Weights of a small transformer language model.
Training: a variant of Muon for these matrices, 208M tokens, 8512 steps.
Each number is 50 + 12 x the weight over its row's rms, rounded and kept within 0 to 99. Layers, rows and columns count from 0. The size before them is the row's rms in percent of the matrix's.

# layer 2 attention query, 128x160, rms 0.226, rows 0-43, columns 80-159
132:28 56 51 76 43 57 44 28 41 47 54 43 35 58 68 50 76 45 53 57 28 49 71 35 44 65 58 73 25 44 53 42 47 51 62 58 53 37 37 58 52 40 38 61 70 63 42 64 68 38 61 59 46 42 67 46 51 44 56 58 60 62 46 59 49 49 35 66 60 47 59 51 32 49 39 61 44 38 55 19
074:53 29 53 45 53 31 63 52 42 35 53 58 65 48 71 61 33 54 47 46 59 27 56 43 63 55 32 32 62 28 52 56 30 52 52 41 65 55 68 53 41 48 50 35 48 30 42 36 36 66 40 49 41 54 47 54 39 64 36 36 51 80 68 42 70 52 47 57 39 48 52 55 61 55 52 40 55 49 41 73
084:78 46 36 33 34 53 42 57 44 55 64 47 62 51 48 38 40 39 50 44 47 42 38 49 49 44 45 40 72 59 43 48 34 51 49 68 59 52 62 47 51 35 49 39 47 50 46 44 15 53 30 44 49 52 56 45 27 56 29 41 37 54 53 48 69 59 57 46 45 55 54 45 76 50 43 56 60 58 43 69
088:21 60 46 76 30 33 43 46 59 66 33 29 44 52 62 57 53 50 65 62 53 58 44 24 35 47 40 53 33 56 48 40 78 51 71 68 54 59 45 46 41 46 47 75 69 70 62 53 66 52 42 69 41 42 53 35 68 57 46 52 44 53 61 73 52 53 42 59 57 51 38 63 42 37 40 66 58 39 41 35
085:28 39 47 59 32 62 46 53 41 43 38 48 52 62 61 52 69 71 52 59 38 45 57 22 60 71 28 66 39 30 69 45 60 42 48 61 55 52 70 61 54 45 63 41 44 36 67 54 50 64 70 48 49 45 42 36 58 56 51 41 52 48 79 25 75 63 49 57 61 28 59 54 30 51 67 61 69 65 62 49
080:37 57 57 61 47 21 33 49 60 63 62 71 45 63 71 41 54 48 40 59 45 51 43 53 59 25 79 47 57 50 26 52 46 47 42 63 56 39 68 48 54 43 34 60 46 37 70 36 66 38 60 24 57 55 34 43 32 51 54 39 50 60 68 56 47 53 47 44 53 46 35 57 42 63 35 58 36 47 59 47
095:56 54 45 48 53 46 63 47 54 59 62 47 57 46 48 63 49 27 42 41 39 71 52 53 36 64 60 52 33 56 52 62 35 38 60 61 59 60 48 44 58 79 69 55 52 49 55 44 71 55 44 61 69 58 45 30 44 48 53 47 44 51 41 45 48 45 23 72 57 45 56 68 39 63 62 39 50 66 44 55
105:53 66 44 46 48 31 49 63 44 52 48 33 44 56 56 35 45 69 58 45 58 37 41 41 34 38 52 47 64 55 68 67 62 68 46 62 44 38 40 49 36 64 36 55 54 64 40 65 36 49 26 47 57 57 47 52 55 46 53 45 77 74 45 46 59 42 34 60 58 45 42 43 33 49 66 42 75 56 57 31
100:22 56 29 45 45 51 39 38 48 44 50 48 45 52 50 34 59 65 63 48 56 52 68 39 49 54 46 63 42 31 55 51 60 40 64 52 66 81 36 42 47 72 54 54 47 56 78 27 52 33 49 60 63 54 54 57 43 43 40 75 49 60 70 43 52 41 40 66 66 49 36 63 27 50 62 49 62 68 49 37
098:62 60 37 69 71 64 60 64 21 58 40 54 62 67 59 41 46 62 47 64 43 36 62 63 53 46 56 48 51 62 45 45 55 48 35 42 51 56 63 50 53 51 22 41 35 53 64 48 44 40 53 42 42 57 45 43 48 43 54 45 63 52 29 36 57 61 60 54 49 44 65 38 47 35 51 54 30 66 38 42
105:54 38 43 43 60 47 70 55 49 70 46 48 56 34 60 49 47 58 56 48 52 34 56 69 34 61 50 41 34 38 52 69 33 60 55 56 40 49 47 60 31 72 39 62 37 27 34 60 54 18 51 39 50 35 53 62 54 38 49 66 72 37 49 34 29 43 32 61 31 51 47 68 36 57 34 51 50 43 49 45
103:61 44 39 39 42 54 59 43 26 51 62 65 58 63 63 49 43 59 34 81 72 34 79 53 45 59 47 45 36 43 39 37 65 43 42 30 27 46 60 29 67 71 49 78 46 65 58 58 53 47 55 46 46 40 55 44 75 63 53 47 63 31 56 58 50 47 72 51 17 53 40 72 45 53 36 37 44 56 53 33
108:59 45 23 68 54 39 47 45 59 50 33 56 52 33 64 49 63 50 37 63 35 41 52 36 38 51 39 31 73 51 63 50 36 42 44 55 50 66 46 52 84 36 53 67 53 51 59 43 64 59 61 51 39 39 56 50 46 47 47 34 38 56 64 56 62 39 64 32 50 31 50 71 52 35 42 51 32 37 52 72
111:51 52 58 39 63 33 45 52 69 42 65 54 31 55 41 16 27 42 64 52 40 51 63 25 65 73 29 37 47 61 42 48 32 17 50 48 30 45 75 55 57 32 64 32 51 44 68 60 67 50 69 42 62 78 43 58 55 49 60 44 68 55 83 61 42 70 40 57 63 48 62 50 54 53 43 41 43 57 57 47
107:51 41 52 63 60 42 51 57 59 32 33 44 83 48 45 36 58 76 74 51 61 38 56 29 54 70 61 50 74 56 42 48 20 38 35 55 45 54 56 37 33 51 44 42 38 29 52 65 52 61 36 49 81 50 57 49 28 38 45 38 67 58 53 46 45 48 39 69 62 58 24 40 55 33 66 53 51 47 55 65
107:53 55 44 44 78 72 50 37 54 56 39 39 19 38 59 30 31 38 56 51 54 58 57 41 51 33 28 39 38 49 53 61 51 27 35 52 38 35 52 37 46 59 53 60 55 66 45 55 50 43 50 49 71 44 52 44 28 54 55 52 33 55 59 46 46 59 69 53 56 58 77 62 65 44 73 36 54 35 30 49
107:49 39 60 51 48 29 55 40 53 46 37 51 51 52 45 37 43 43 45 60 56 38 50 30 45 42 46 56 57 42 42 54 49 48 58 52 28 42 73 62 21 42 39 57 57 33 36 62 47 45 44 43 54 63 72 67 58 64 71 63 40 44 47 38 63 34 61 38 45 49 20 67 47 51 69 69 58 40 50 56
106:67 53 40 37 38 53 34 35 48 49 64 62 54 60 63 40 40 27 72 41 28 65 35 50 39 63 40 52 34 50 51 51 41 45 61 50 52 47 46 41 31 49 51 36 52 65 48 41 56 65 30 55 66 56 52 58 49 33 49 53 61 44 32 63 61 64 49 44 45 45 35 46 59 49 41 42 54 38 24 31
110:46 58 77 45 56 65 62 57 51 58 45 70 49 38 54 33 65 44 64 54 64 70 32 32 50 51 56 69 63 68 71 59 57 55 55 37 56 37 43 67 30 56 44 42 60 61 41 59 47 52 59 50 58 45 46 51 54 48 50 53 53 49 45 38 42 39 64 48 35 47 49 70 37 51 45 37 52 36 48 63
111:53 72 56 59 43 67 66 16 44 48 57 64 58 69 32 46 58 36 71 49 53 45 33 49 48 47 43 54 24 41 49 44 47 58 68 74 51 61 45 53 60 50 58 35 47 58 55 50 56 49 45 52 53 36 43 44 34 39 57 41 52 55 59 43 48 44 75 44 69 50 53 37 60 46 46 59 56 64 60 54
112:40 67 34 51 52 68 54 48 47 25 55 54 62 69 55 52 54 72 63 50 54 54 48 48 54 63 39 48 68 59 31 57 49 63 58 58 65 34 37 38 67 45 59 60 51 57 50 38 34 48 56 66 47 32 68 66 57 59 60 46 50 33 62 55 39 48 53 61 62 38 35 52 53 49 38 38 58 51 60 48
099:54 70 39 53 69 56 45 45 48 54 45 61 45 57 64 48 53 37 46 34 34 54 35 53 55 32 34 57 32 58 64 57 51 68 27 44 56 45 53 25 55 63 49 53 54 46 64 60 39 59 65 31 62 26 46 50 38 56 33 61 43 38 73 64 56 64 43 38 46 53 44 51 54 43 47 57 43 53 51 41
096:75 37 42 56 55 47 43 40 54 61 50 62 71 42 53 57 57 44 52 65 40 37 41 63 51 83 82 48 57 52 63 31 45 34 58 43 50 64 47 73 52 63 35 57 48 48 48 39 42 49 37 73 49 49 28 57 33 29 53 68 45 56 37 43 44 61 31 25 54 52 41 36 47 57 59 55 68 59 57 32
111:35 59 30 32 46 55 43 54 54 49 53 55 66 34 47 50 54 57 34 48 65 58 42 63 31 49 41 45 56 53 81 41 36 74 58 62 60 57 28 48 37 36 43 56 43 52 51 55 38 49 47 48 58 50 53 56 55 38 69 34 51 70 46 59 56 75 51 54 35 36 62 33 45 60 59 68 35 29 63 57
117:57 44 48 64 51 73 56 39 46 62 53 63 48 50 22 62 51 40 53 70 66 55 57 60 54 56 52 32 43 34 61 44 52 56 56 71 38 49 52 56 39 50 52 62 45 48 36 46 63 41 56 63 41 49 62 29 50 30 39 38 38 40 57 49 49 58 51 54 71 47 48 43 72 54 56 36 66 65 50 62
110:48 42 19 25 46 63 51 54 65 36 52 71 43 53 57 40 60 34 48 72 42 39 57 45 64 47 57 76 43 65 39 56 43 74 58 32 76 66 56 46 41 11 81 43 57 39 38 37 52 44 47 51 53 31 55 17 44 56 42 59 44 72 53 45 61 35 69 59 45 48 48 57 61 45 56 42 41 51 57 48
111:49 61 53 43 48 51 39 53 69 57 28 71 58 57 41 63 62 34 48 55 60 48 35 50 50 35 54 37 40 38 50 54 61 48 48 27 46 75 42 45 45 51 75 66 50 43 37 28 66 61 54 38 51 56 48 44 37 62 64 56 63 59 52 37 57 46 51 61 47 36 39 50 58 66 48 45 49 46 67 40
109:48 63 38 30 57 24 62 42 61 58 46 52 39 38 38 33 86 50 41 56 36 79 55 76 38 47 52 53 55 55 45 46 46 22 60 47 48 66 60 40 57 38 61 48 52 68 28 38 49 78 48 58 30 38 40 64 55 63 46 46 59 60 39 51 55 52 64 58 41 43 50 60 45 38 66 58 51 47 76 17
106:50 50 45 31 54 27 71 57 45 47 54 61 54 39 32 48 57 51 67 47 40 40 62 47 36 29 56 46 49 49 54 50 60 52 51 31 48 69 31 45 59 30 71 52 33 41 55 50 71 66 67 45 51 44 53 29 26 55 66 46 68 32 50 37 61 64 30 31 58 68 58 45 51 41 62 80 40 68 44 54
106:55 48 46 71 63 33 56 21 35 44 43 56 78 39 47 63 34 60 47 55 69 38 37 54 48 75 29 45 52 47 29 79 30 34 48 54 51 73 69 65 38 32 44 53 75 45 30 48 35 56 58 47 41 53 55 71 61 45 67 62 39 44 40 27 41 35 62 45 57 53 38 46 28 28 51 75 46 67 49 46
114:55 34 49 54 29 53 57 58 11 29 58 51 46 45 53 44 50 60 48 36 40 67 50 51 58 40 45 59 38 48 49 55 46 59 42 54 47 20 65 60 33 55 37 65 55 58 44 46 33 58 47 75 56 56 68 72 61 58 60 56 48 44 59 73 62 47 41 47 51 52 55 62 38 50 53 67 76 50 65 47
110:42 47 39 64 56 32 59 50 47 48 42 51 46 66 27 49 48 41 45 54 62 48 45 49 36 52 31 50 48 61 36 66 34 39 29 67 77 41 69 49 48 55 35 65 61 46 35 38 61 62 62 36 26 42 44 62 53 63 32 48 56 47 41 25 57 59 51 41 62 48 52 48 78 74 48 45 50 36 45 52
072:59 39 41 51 58 50 50 71 36 47 57 65 53 47 38 36 32 65 71 56 53 65 43 50 51 45 30 28 51 58 62 49 51 57 51 63 72 57 59 66 32 36 73 38 75 46 44 35 35 62 47 48 48 32 67 48 24 44 59 39 38 70 44 58 47 55 50 50 19 26 48 35 60 60 62 58 59 60 58 61
093:37 60 46 68 37 63 39 16 52 41 55 30 21 59 58 55 67 58 46 40 47 58 58 29 70 52 60 73 31 47 53 58 54 38 50 48 36 34 57 54 68 60 46 39 51 59 42 61 70 57 70 52 72 54 57 45 47 34 36 55 53 48 66 54 49 55 54 33 62 44 65 47 34 55 37 71 43 61 39 46
084:46 52 45 51 48 75 37 27 72 58 56 42 32 54 55 46 82 62 46 22 51 74 43 43 58 52 49 68 56 64 55 59 61 47 32 58 39 44 57 22 71 39 42 43 46 64 38 58 49 45 52 45 68 62 57 57 64 47 37 38 42 51 25 62 52 58 79 47 46 39 51 38 60 59 52 62 63 64 47 54
091:63 48 46 50 38 34 33 36 60 55 48 57 44 63 48 42 37 36 53 51 48 55 58 50 63 40 38 46 49 68 57 63 59 48 45 51 46 47 52 69 43 68 54 48 66 51 43 49 54 53 36 52 45 54 45 27 26 52 61 44 35 44 49 75 57 53 72 28 33 55 47 58 54 65 35 50 67 57 39 56
085:33 65 58 43 49 57 48 58 57 39 47 38 41 28 33 58 54 42 33 59 47 59 36 74 31 69 40 48 51 49 55 38 49 64 75 57 62 54 21 63 67 74 58 55 49 46 36 66 49 55 71 54 58 53 34 80 51 70 54 67 64 39 43 30 40 58 44 48 29 69 31 43 20 37 64 49 45 68 47 27
083:63 42 48 40 41 33 49 43 73 48 65 59 65 51 45 53 45 53 57 62 48 58 47 62 50 35 72 33 49 70 58 77 34 71 20 54 40 37 55 45 45 50 60 33 36 35 64 47 62 68 39 34 44 55 42 24 47 36 47 45 39 43 39 53 57 51 40 50 48 56 56 61 68 57 44 21 39 25 48 59
091:43 56 22 36 37 58 45 60 26 56 63 45 44 57 29 29 51 54 72 40 59 50 53 41 33 30 40 47 57 41 46 38 49 58 58 56 54 79 49 38 67 24 44 47 41 69 64 45 40 46 62 73 28 42 58 60 41 58 55 46 42 72 45 39 50 51 58 49 32 45 71 58 47 55 54 43 55 42 55 48
093:47 33 56 47 31 63 48 38 35 53 58 58 64 43 50 54 78 56 42 57 43 48 17 78 47 41 57 47 25 46 34 45 56 46 63 59 44 31 62 63 39 30 54 43 39 55 32 58 30 48 62 39 37 53 54 65 40 50 45 56 51 35 52 62 58 51 55 44 61 55 55 34 57 43 55 43 48 70 38 53
081:30 52 49 48 55 54 33 36 48 34 61 47 29 47 30 38 73 52 45 42 51 57 43 41 52 41 40 56 45 40 39 64 66 48 72 72 47 52 63 52 63 46 87 60 43 68 67 49 33 41 59 47 43 36 64 73 68 63 52 21 39 47 60 31 55 55 64 54 53 44 72 56 51 60 47 43 58 52 44 49
099:50 40 40 50 42 43 33 44 51 49 59 40 65 31 55 59 26 50 54 51 71 59 54 60 36 43 55 42 64 41 53 48 37 51 60 52 53 66 49 37 60 46 61 64 41 42 62 54 38 41 28 37 36 50 41 45 33 82 65 48 30 51 57 35 69 41 42 54 55 43 29 55 47 55 56 55 47 28 75 55
108:65 53 36 61 56 55 42 54 46 58 37 66 64 59 48 43 54 54 50 52 56 60 62 71 44 49 66 24 59 55 51 52 53 81 58 48 57 37 40 48 53 62 52 41 49 31 47 70 49 53 33 62 56 33 26 62 63 49 53 42 65 50 59 33 53 64 60 26 48 42 42 56 67 35 43 61 56 41 42 39
104:45 60 23 66 51 34 53 49 60 56 66 61 34 51 40 35 53 62 55 48 62 57 46 54 68 50 48 58 45 58 36 88 50 55 53 30 08 66 33 40 43 41 63 52 50 54 56 70 41 75 60 47 50 44 70 57 49 44 50 39 40 40 62 41 43 55 44 46 57 56 38 76 64 55 22 49 59 33 61 61
# layer 2 attention key, 128x160, rms 0.221, rows 0-43, columns 80-159
114:36 70 51 46 44 46 42 45 50 38 35 71 44 84 58 57 74 44 54 77 61 35 53 50 40 48 56 71 34 41 41 66 54 31 36 56 67 58 39 56 68 51 37 51 40 46 62 69 57 39 40 35 53 53 54 57 54 49 47 54 66 35 51 22 57 50 45 63 54 44 57 55 35 48 50 43 51 46 38 48
097:79 37 53 44 45 56 81 69 45 55 58 41 55 36 60 43 39 42 48 36 57 52 59 48 47 38 36 42 69 48 57 45 48 69 68 61 41 55 33 26 24 55 39 59 59 43 38 31 32 34 38 60 70 46 32 52 53 49 56 30 25 54 49 69 58 51 34 52 39 50 45 52 53 42 66 43 45 49 42 47
088:59 58 46 47 62 66 61 63 25 60 45 44 48 31 48 45 30 60 50 43 66 57 30 72 61 39 53 43 44 55 33 38 53 66 57 46 49 44 28 51 23 47 48 46 38 23 54 54 57 32 70 41 57 54 27 28 58 55 52 51 52 54 64 67 54 74 50 62 53 45 56 28 51 42 43 40 30 60 45 48
087:39 53 31 47 63 21 62 41 55 33 54 59 42 57 50 64 77 48 56 68 46 32 62 51 26 62 41 43 52 38 60 54 46 33 43 53 33 68 56 51 53 47 36 69 42 47 44 59 56 61 34 59 44 26 51 68 61 32 59 57 73 45 48 32 56 37 28 74 55 44 63 50 34 42 58 50 41 60 53 47
091:33 58 47 51 40 69 40 30 61 47 51 67 66 58 52 52 67 59 32 42 67 49 60 45 52 34 73 55 23 39 41 56 59 31 37 48 59 50 54 44 59 44 51 78 55 64 61 63 48 36 32 57 54 53 62 44 55 39 56 52 38 42 66 47 36 43 53 40 48 52 50 48 54 40 52 54 52 27 62 33
084:43 41 51 76 52 62 47 59 47 51 54 66 53 60 40 49 57 53 57 52 59 46 45 31 61 37 46 64 36 47 38 41 53 63 59 48 43 66 38 52 44 75 81 63 51 55 66 61 46 48 45 33 32 86 31 50 44 36 73 41 56 66 71 49 40 55 61 31 36 61 56 55 37 53 57 59 33 47 37 34
098:60 53 52 59 32 53 52 58 70 43 50 76 40 35 41 48 56 30 35 54 40 40 22 48 38 45 53 36 50 53 43 51 49 65 35 55 54 56 67 47 52 52 56 49 53 74 49 33 48 62 57 53 62 63 58 64 65 47 74 19 66 11 50 60 60 62 39 37 58 45 53 48 48 61 41 48 59 40 53 48
095:52 59 36 60 61 48 61 47 54 70 52 60 46 50 43 53 15 69 55 48 29 51 64 38 68 41 41 50 69 43 36 46 50 45 48 30 51 51 50 22 49 62 37 51 62 60 52 56 46 40 45 56 42 52 38 63 60 73 64 62 53 40 46 46 41 59 53 51 46 54 64 54 44 49 51 43 42 58 49 44
110:56 59 44 66 37 50 54 53 73 39 31 57 53 72 40 46 69 62 48 49 48 51 43 59 52 45 82 42 41 45 47 45 31 41 38 53 39 60 50 34 31 46 61 56 44 55 53 66 51 30 64 57 47 55 52 47 43 08 64 37 69 53 48 48 57 59 55 28 56 35 41 49 54 45 39 48 18 48 52 59
102:61 29 57 43 62 66 64 34 41 70 59 59 48 24 75 47 52 49 49 48 62 45 22 42 43 41 55 56 41 68 62 59 64 59 60 59 51 49 43 64 43 51 59 51 38 54 68 38 41 49 35 46 46 49 53 53 50 51 42 52 53 42 42 50 54 43 41 52 51 49 73 62 70 53 36 55 46 61 25 62
112:56 52 51 57 31 37 40 48 49 39 51 47 67 67 34 51 50 34 83 64 33 41 51 60 41 54 43 55 44 35 47 71 25 60 57 60 37 32 55 54 55 57 58 58 50 54 41 36 49 35 25 33 35 45 42 46 51 55 61 87 45 57 50 51 49 44 57 54 55 52 43 42 47 73 46 52 64 69 64 53
102:64 61 50 47 41 69 64 59 71 48 60 48 53 51 64 59 67 49 70 62 57 48 32 58 56 58 59 49 85 45 56 30 44 50 43 55 48 62 38 65 57 69 46 60 75 54 54 61 39 47 49 57 37 35 39 40 34 66 50 82 34 48 54 62 40 41 44 40 64 53 33 52 42 42 39 47 47 64 42 52
107:56 44 66 41 59 39 56 47 55 35 59 53 58 65 27 57 54 54 53 38 55 51 42 42 42 65 46 53 63 48 55 60 56 62 50 49 23 57 47 66 32 54 36 65 35 74 41 18 44 32 41 59 72 35 25 29 62 39 49 11 53 45 54 40 47 45 49 53 63 64 53 41 46 61 59 45 36 41 58 44
119:53 31 46 50 33 64 42 71 18 61 35 68 37 48 44 32 36 46 68 55 38 59 49 62 50 66 77 57 64 61 28 63 53 47 55 55 49 64 39 53 27 47 35 74 31 47 48 51 44 48 33 58 76 55 41 49 66 42 62 42 55 63 40 36 47 39 19 49 38 37 44 47 31 44 52 64 49 53 42 42
108:66 57 47 55 41 68 29 45 66 39 35 46 70 62 44 72 36 64 35 32 80 20 66 57 51 54 73 59 54 67 31 42 55 69 44 56 65 44 36 40 54 36 59 27 56 52 28 33 43 49 47 57 55 47 49 48 65 53 68 48 54 26 53 57 61 68 49 69 42 48 34 54 40 62 52 47 48 45 61 62
102:59 57 65 49 47 55 55 34 51 30 49 65 77 39 62 55 37 57 58 50 36 55 61 51 61 58 85 46 75 58 34 44 55 29 42 36 29 41 48 51 53 32 56 58 49 69 57 67 50 46 42 54 45 50 57 52 19 47 44 42 44 59 54 47 38 49 58 64 77 54 44 53 45 64 44 59 61 57 61 42
103:69 59 35 40 67 35 59 44 56 31 43 43 58 56 39 57 51 74 46 44 39 80 64 71 43 45 61 54 36 59 62 32 60 56 48 43 44 54 54 50 57 52 37 45 65 18 50 54 44 62 62 51 49 54 50 41 57 46 66 72 43 49 46 38 42 66 35 54 57 40 57 59 60 33 64 47 45 52 76 53
118:47 62 52 31 39 62 49 68 66 62 49 52 66 51 56 63 49 48 69 45 44 65 21 61 37 41 50 66 38 71 40 44 55 53 48 31 48 49 67 58 44 63 48 50 34 36 42 62 47 57 37 61 42 53 51 64 53 54 61 59 81 41 38 44 44 57 46 47 28 57 57 68 47 74 68 50 37 56 52 44
103:37 59 49 44 43 47 70 37 74 47 63 48 64 76 52 62 43 48 39 46 40 64 38 73 70 57 69 37 54 65 58 32 34 68 53 49 45 27 31 42 55 39 64 30 42 48 42 52 46 44 35 20 34 61 31 62 51 59 59 91 32 29 38 37 48 45 56 44 49 61 67 54 46 37 72 44 44 48 43 59
110:38 79 45 42 59 26 60 66 65 43 59 41 48 35 49 60 43 61 61 47 71 55 48 58 59 45 32 49 62 72 61 56 46 79 30 55 69 44 55 69 49 51 50 43 58 52 74 54 34 48 51 40 42 29 64 35 40 33 58 57 63 16 40 51 55 62 45 34 47 52 50 66 50 31 35 52 51 61 51 42
111:40 46 48 63 49 58 41 50 43 55 46 48 67 33 58 48 60 56 48 28 38 44 38 30 56 60 25 35 34 44 42 40 49 37 30 44 31 46 41 67 45 41 56 54 52 67 49 37 47 43 57 30 59 58 67 45 57 68 59 71 45 63 50 53 45 56 31 70 44 66 38 46 37 34 52 56 23 44 32 49
092:46 44 63 48 60 51 59 53 46 60 53 61 52 57 63 44 54 68 57 55 53 31 44 58 68 42 37 65 60 58 70 53 59 46 57 39 52 49 69 55 49 40 54 65 51 71 46 37 58 42 40 55 47 74 48 49 64 48 33 52 43 52 47 36 26 57 54 94 70 30 46 58 55 48 46 45 28 55 52 51
101:52 50 46 58 39 47 62 53 29 30 54 44 57 57 46 41 38 45 37 28 53 66 45 53 44 45 35 30 56 36 54 61 63 70 39 43 53 27 64 52 47 45 50 42 52 56 57 51 44 62 52 67 45 55 48 17 62 34 41 49 64 54 59 61 45 51 61 53 68 44 60 44 47 44 45 47 55 34 47 55
105:40 66 58 44 51 46 68 40 40 39 50 34 59 32 35 63 43 41 45 64 63 38 60 42 48 48 56 59 70 45 55 48 60 42 42 46 35 60 72 41 50 70 52 39 48 48 62 53 64 40 65 45 55 46 48 62 49 62 36 57 48 58 54 44 64 42 72 44 65 73 36 61 41 53 61 28 52 35 40 37
100:47 53 43 64 62 53 38 39 62 32 65 64 65 37 68 44 42 66 35 56 57 46 44 37 49 43 48 65 38 38 47 50 50 45 58 49 60 42 42 46 51 53 50 32 40 56 28 65 48 43 83 65 54 25 69 67 47 26 38 61 69 47 57 48 57 49 49 44 66 31 43 22 56 49 63 42 48 55 36 51
104:44 53 69 48 68 40 36 47 46 44 57 20 33 76 47 63 24 57 39 31 54 42 41 49 51 70 45 38 49 37 60 59 61 27 70 67 53 68 42 38 73 36 41 55 62 42 76 57 58 72 51 44 66 56 53 52 38 54 58 59 85 51 62 48 46 67 60 43 49 24 44 39 58 26 45 61 43 52 34 50
116:46 75 66 32 40 60 49 45 57 28 54 58 63 33 58 64 53 58 50 38 51 57 49 52 63 66 74 48 54 26 64 36 38 68 49 48 31 48 63 54 32 47 55 36 44 27 63 48 30 49 50 47 54 54 45 44 41 52 52 51 51 55 36 42 52 35 61 16 42 46 37 44 50 57 45 46 81 59 65 79
098:66 65 57 38 28 44 78 58 43 70 34 47 44 65 50 56 22 48 46 48 55 51 50 36 40 66 43 23 49 42 90 38 51 59 72 48 57 54 44 59 56 54 25 49 64 37 51 43 14 35 52 46 43 47 54 48 52 35 52 49 35 52 70 54 46 56 48 48 53 33 51 41 44 49 37 43 68 45 71 62
104:40 62 49 57 61 71 57 39 46 42 54 46 64 47 41 49 57 73 43 54 59 38 57 54 64 81 51 52 57 55 70 35 55 65 56 53 47 68 45 42 27 49 65 54 50 36 53 58 54 46 62 49 67 60 41 61 67 40 51 40 43 63 52 48 44 53 13 75 46 54 29 28 47 63 42 45 60 34 63 66
106:57 62 44 56 51 55 61 67 35 23 30 37 40 45 42 52 50 58 44 56 61 57 47 51 48 37 62 49 39 59 46 44 62 65 37 36 45 61 22 57 73 37 53 47 61 38 49 59 59 48 65 45 52 26 41 40 53 47 63 65 24 43 43 51 52 59 48 61 61 70 63 51 56 69 62 30 45 40 45 69
102:53 50 41 68 70 47 49 54 43 53 46 22 32 51 58 60 52 57 48 61 72 48 35 40 30 50 57 31 60 54 55 49 53 84 64 50 54 45 62 36 35 60 47 50 51 35 48 39 51 54 45 48 46 57 43 71 68 63 58 61 17 56 59 64 45 69 50 67 42 47 49 80 55 26 30 61 43 48 52 59
104:51 66 61 67 66 46 62 37 49 36 49 61 60 39 53 42 40 76 40 73 53 38 42 40 46 42 48 57 25 39 68 57 41 43 50 48 56 55 35 51 56 67 18 58 43 61 50 69 44 53 64 39 67 51 58 55 48 31 49 56 20 44 31 65 42 55 47 60 69 46 45 61 42 43 57 53 70 46 67 41
096:29 46 45 40 52 35 23 38 42 45 45 42 39 79 57 52 78 36 31 70 46 42 77 46 47 57 64 68 34 21 55 64 51 30 53 45 44 54 28 51 62 57 38 51 50 39 37 72 55 51 42 38 50 43 55 53 53 56 41 60 52 53 65 49 73 44 40 57 64 52 66 54 32 37 44 29 50 56 39 42
093:44 45 39 37 70 50 38 53 51 28 40 49 55 48 64 53 74 71 60 73 63 33 52 53 24 50 55 58 39 43 52 58 64 56 64 43 66 57 43 60 58 47 30 60 37 48 50 56 38 46 39 48 51 48 41 68 55 51 44 57 38 47 44 21 64 68 44 59 41 57 79 50 30 42 52 69 43 43 57 69
090:50 44 36 54 51 33 46 67 46 50 58 45 59 59 33 74 57 54 56 77 43 46 38 45 42 57 53 49 59 52 62 44 56 37 60 56 52 33 83 74 30 31 48 51 40 55 48 62 45 54 52 49 51 44 65 60 38 59 25 68 47 45 64 35 63 34 36 67 41 41 46 58 41 39 59 55 52 53 49 48
099:42 51 52 57 33 54 47 43 59 55 64 54 49 47 50 53 36 60 52 34 38 56 50 34 78 27 50 36 78 68 52 32 50 62 52 53 56 46 69 45 54 44 51 43 46 53 58 33 58 58 57 68 60 60 65 19 47 58 41 46 41 50 54 71 44 47 59 41 36 59 43 42 76 25 49 53 52 66 58 67
084:49 58 47 62 57 48 49 72 29 56 57 54 63 66 43 27 45 59 45 51 63 45 57 49 38 51 41 68 36 54 46 46 57 46 42 41 51 37 36 62 54 48 45 49 73 50 55 66 67 45 64 33 64 39 59 68 64 73 60 52 73 53 65 25 53 46 64 67 49 28 40 51 33 38 55 27 58 47 54 11
087:47 47 59 78 47 58 35 64 46 61 59 51 55 50 52 38 33 44 55 42 52 58 34 48 59 46 56 47 72 46 59 47 44 58 60 45 39 44 38 54 57 79 49 63 37 55 49 27 62 67 54 46 46 71 61 55 51 66 56 57 45 41 54 69 51 66 45 40 45 30 45 54 54 84 17 59 37 40 40 79
095:70 29 35 40 61 55 55 53 47 47 53 43 59 57 50 56 18 54 43 48 39 53 38 46 45 62 46 51 41 56 50 50 07 60 44 44 24 50 55 67 40 38 47 76 54 54 62 47 35 61 60 33 57 55 47 52 30 37 34 38 59 50 52 69 50 61 36 49 58 75 67 54 63 62 43 73 59 58 49 52
096:60 59 56 76 67 48 44 75 31 59 56 24 44 68 53 53 59 54 53 62 41 66 71 43 40 51 53 42 60 43 44 58 56 42 61 33 60 65 36 56 49 44 45 59 71 34 31 66 50 46 63 37 47 43 50 67 60 53 50 55 62 62 57 38 60 49 60 41 29 45 29 55 36 58 45 46 44 36 37 42
088:49 60 71 58 49 48 31 76 32 52 55 45 46 70 57 46 60 58 62 60 41 49 56 50 36 60 54 53 33 42 38 36 43 43 62 41 51 45 43 80 45 47 38 58 49 41 48 37 89 57 51 42 27 62 47 59 55 52 63 55 66 59 32 56 42 41 47 32 49 38 28 54 45 55 63 49 34 61 52 41
098:65 47 46 50 68 46 59 68 46 65 52 43 58 57 38 45 47 13 63 47 48 53 33 51 47 53 56 55 44 40 51 38 40 29 66 50 54 67 21 53 49 52 44 39 50 38 50 19 75 44 70 35 50 46 28 52 58 55 45 28 69 56 41 54 19 47 54 54 48 48 53 44 71 50 42 49 38 42 42 50
105:45 47 50 41 50 48 74 38 47 44 44 64 72 43 37 67 63 47 33 37 79 40 49 27 51 51 41 54 31 34 67 26 61 38 55 31 50 40 41 49 64 66 62 39 43 41 34 52 48 64 43 70 57 68 61 50 59 44 46 53 57 58 51 44 42 11 33 48 43 68 72 30 38 43 62 47 51 66 59 77
105:50 66 54 47 64 74 59 39 75 37 54 59 65 44 48 49 52 37 49 28 31 51 43 46 47 51 59 43 69 70 49 54 35 50 71 44 51 28 70 71 41 49 39 59 37 24 52 40 53 38 58 55 55 52 31 29 37 58 57 59 28 55 41 48 72 37 50 58 66 74 58 39 56 58 58 28 35 53 64 80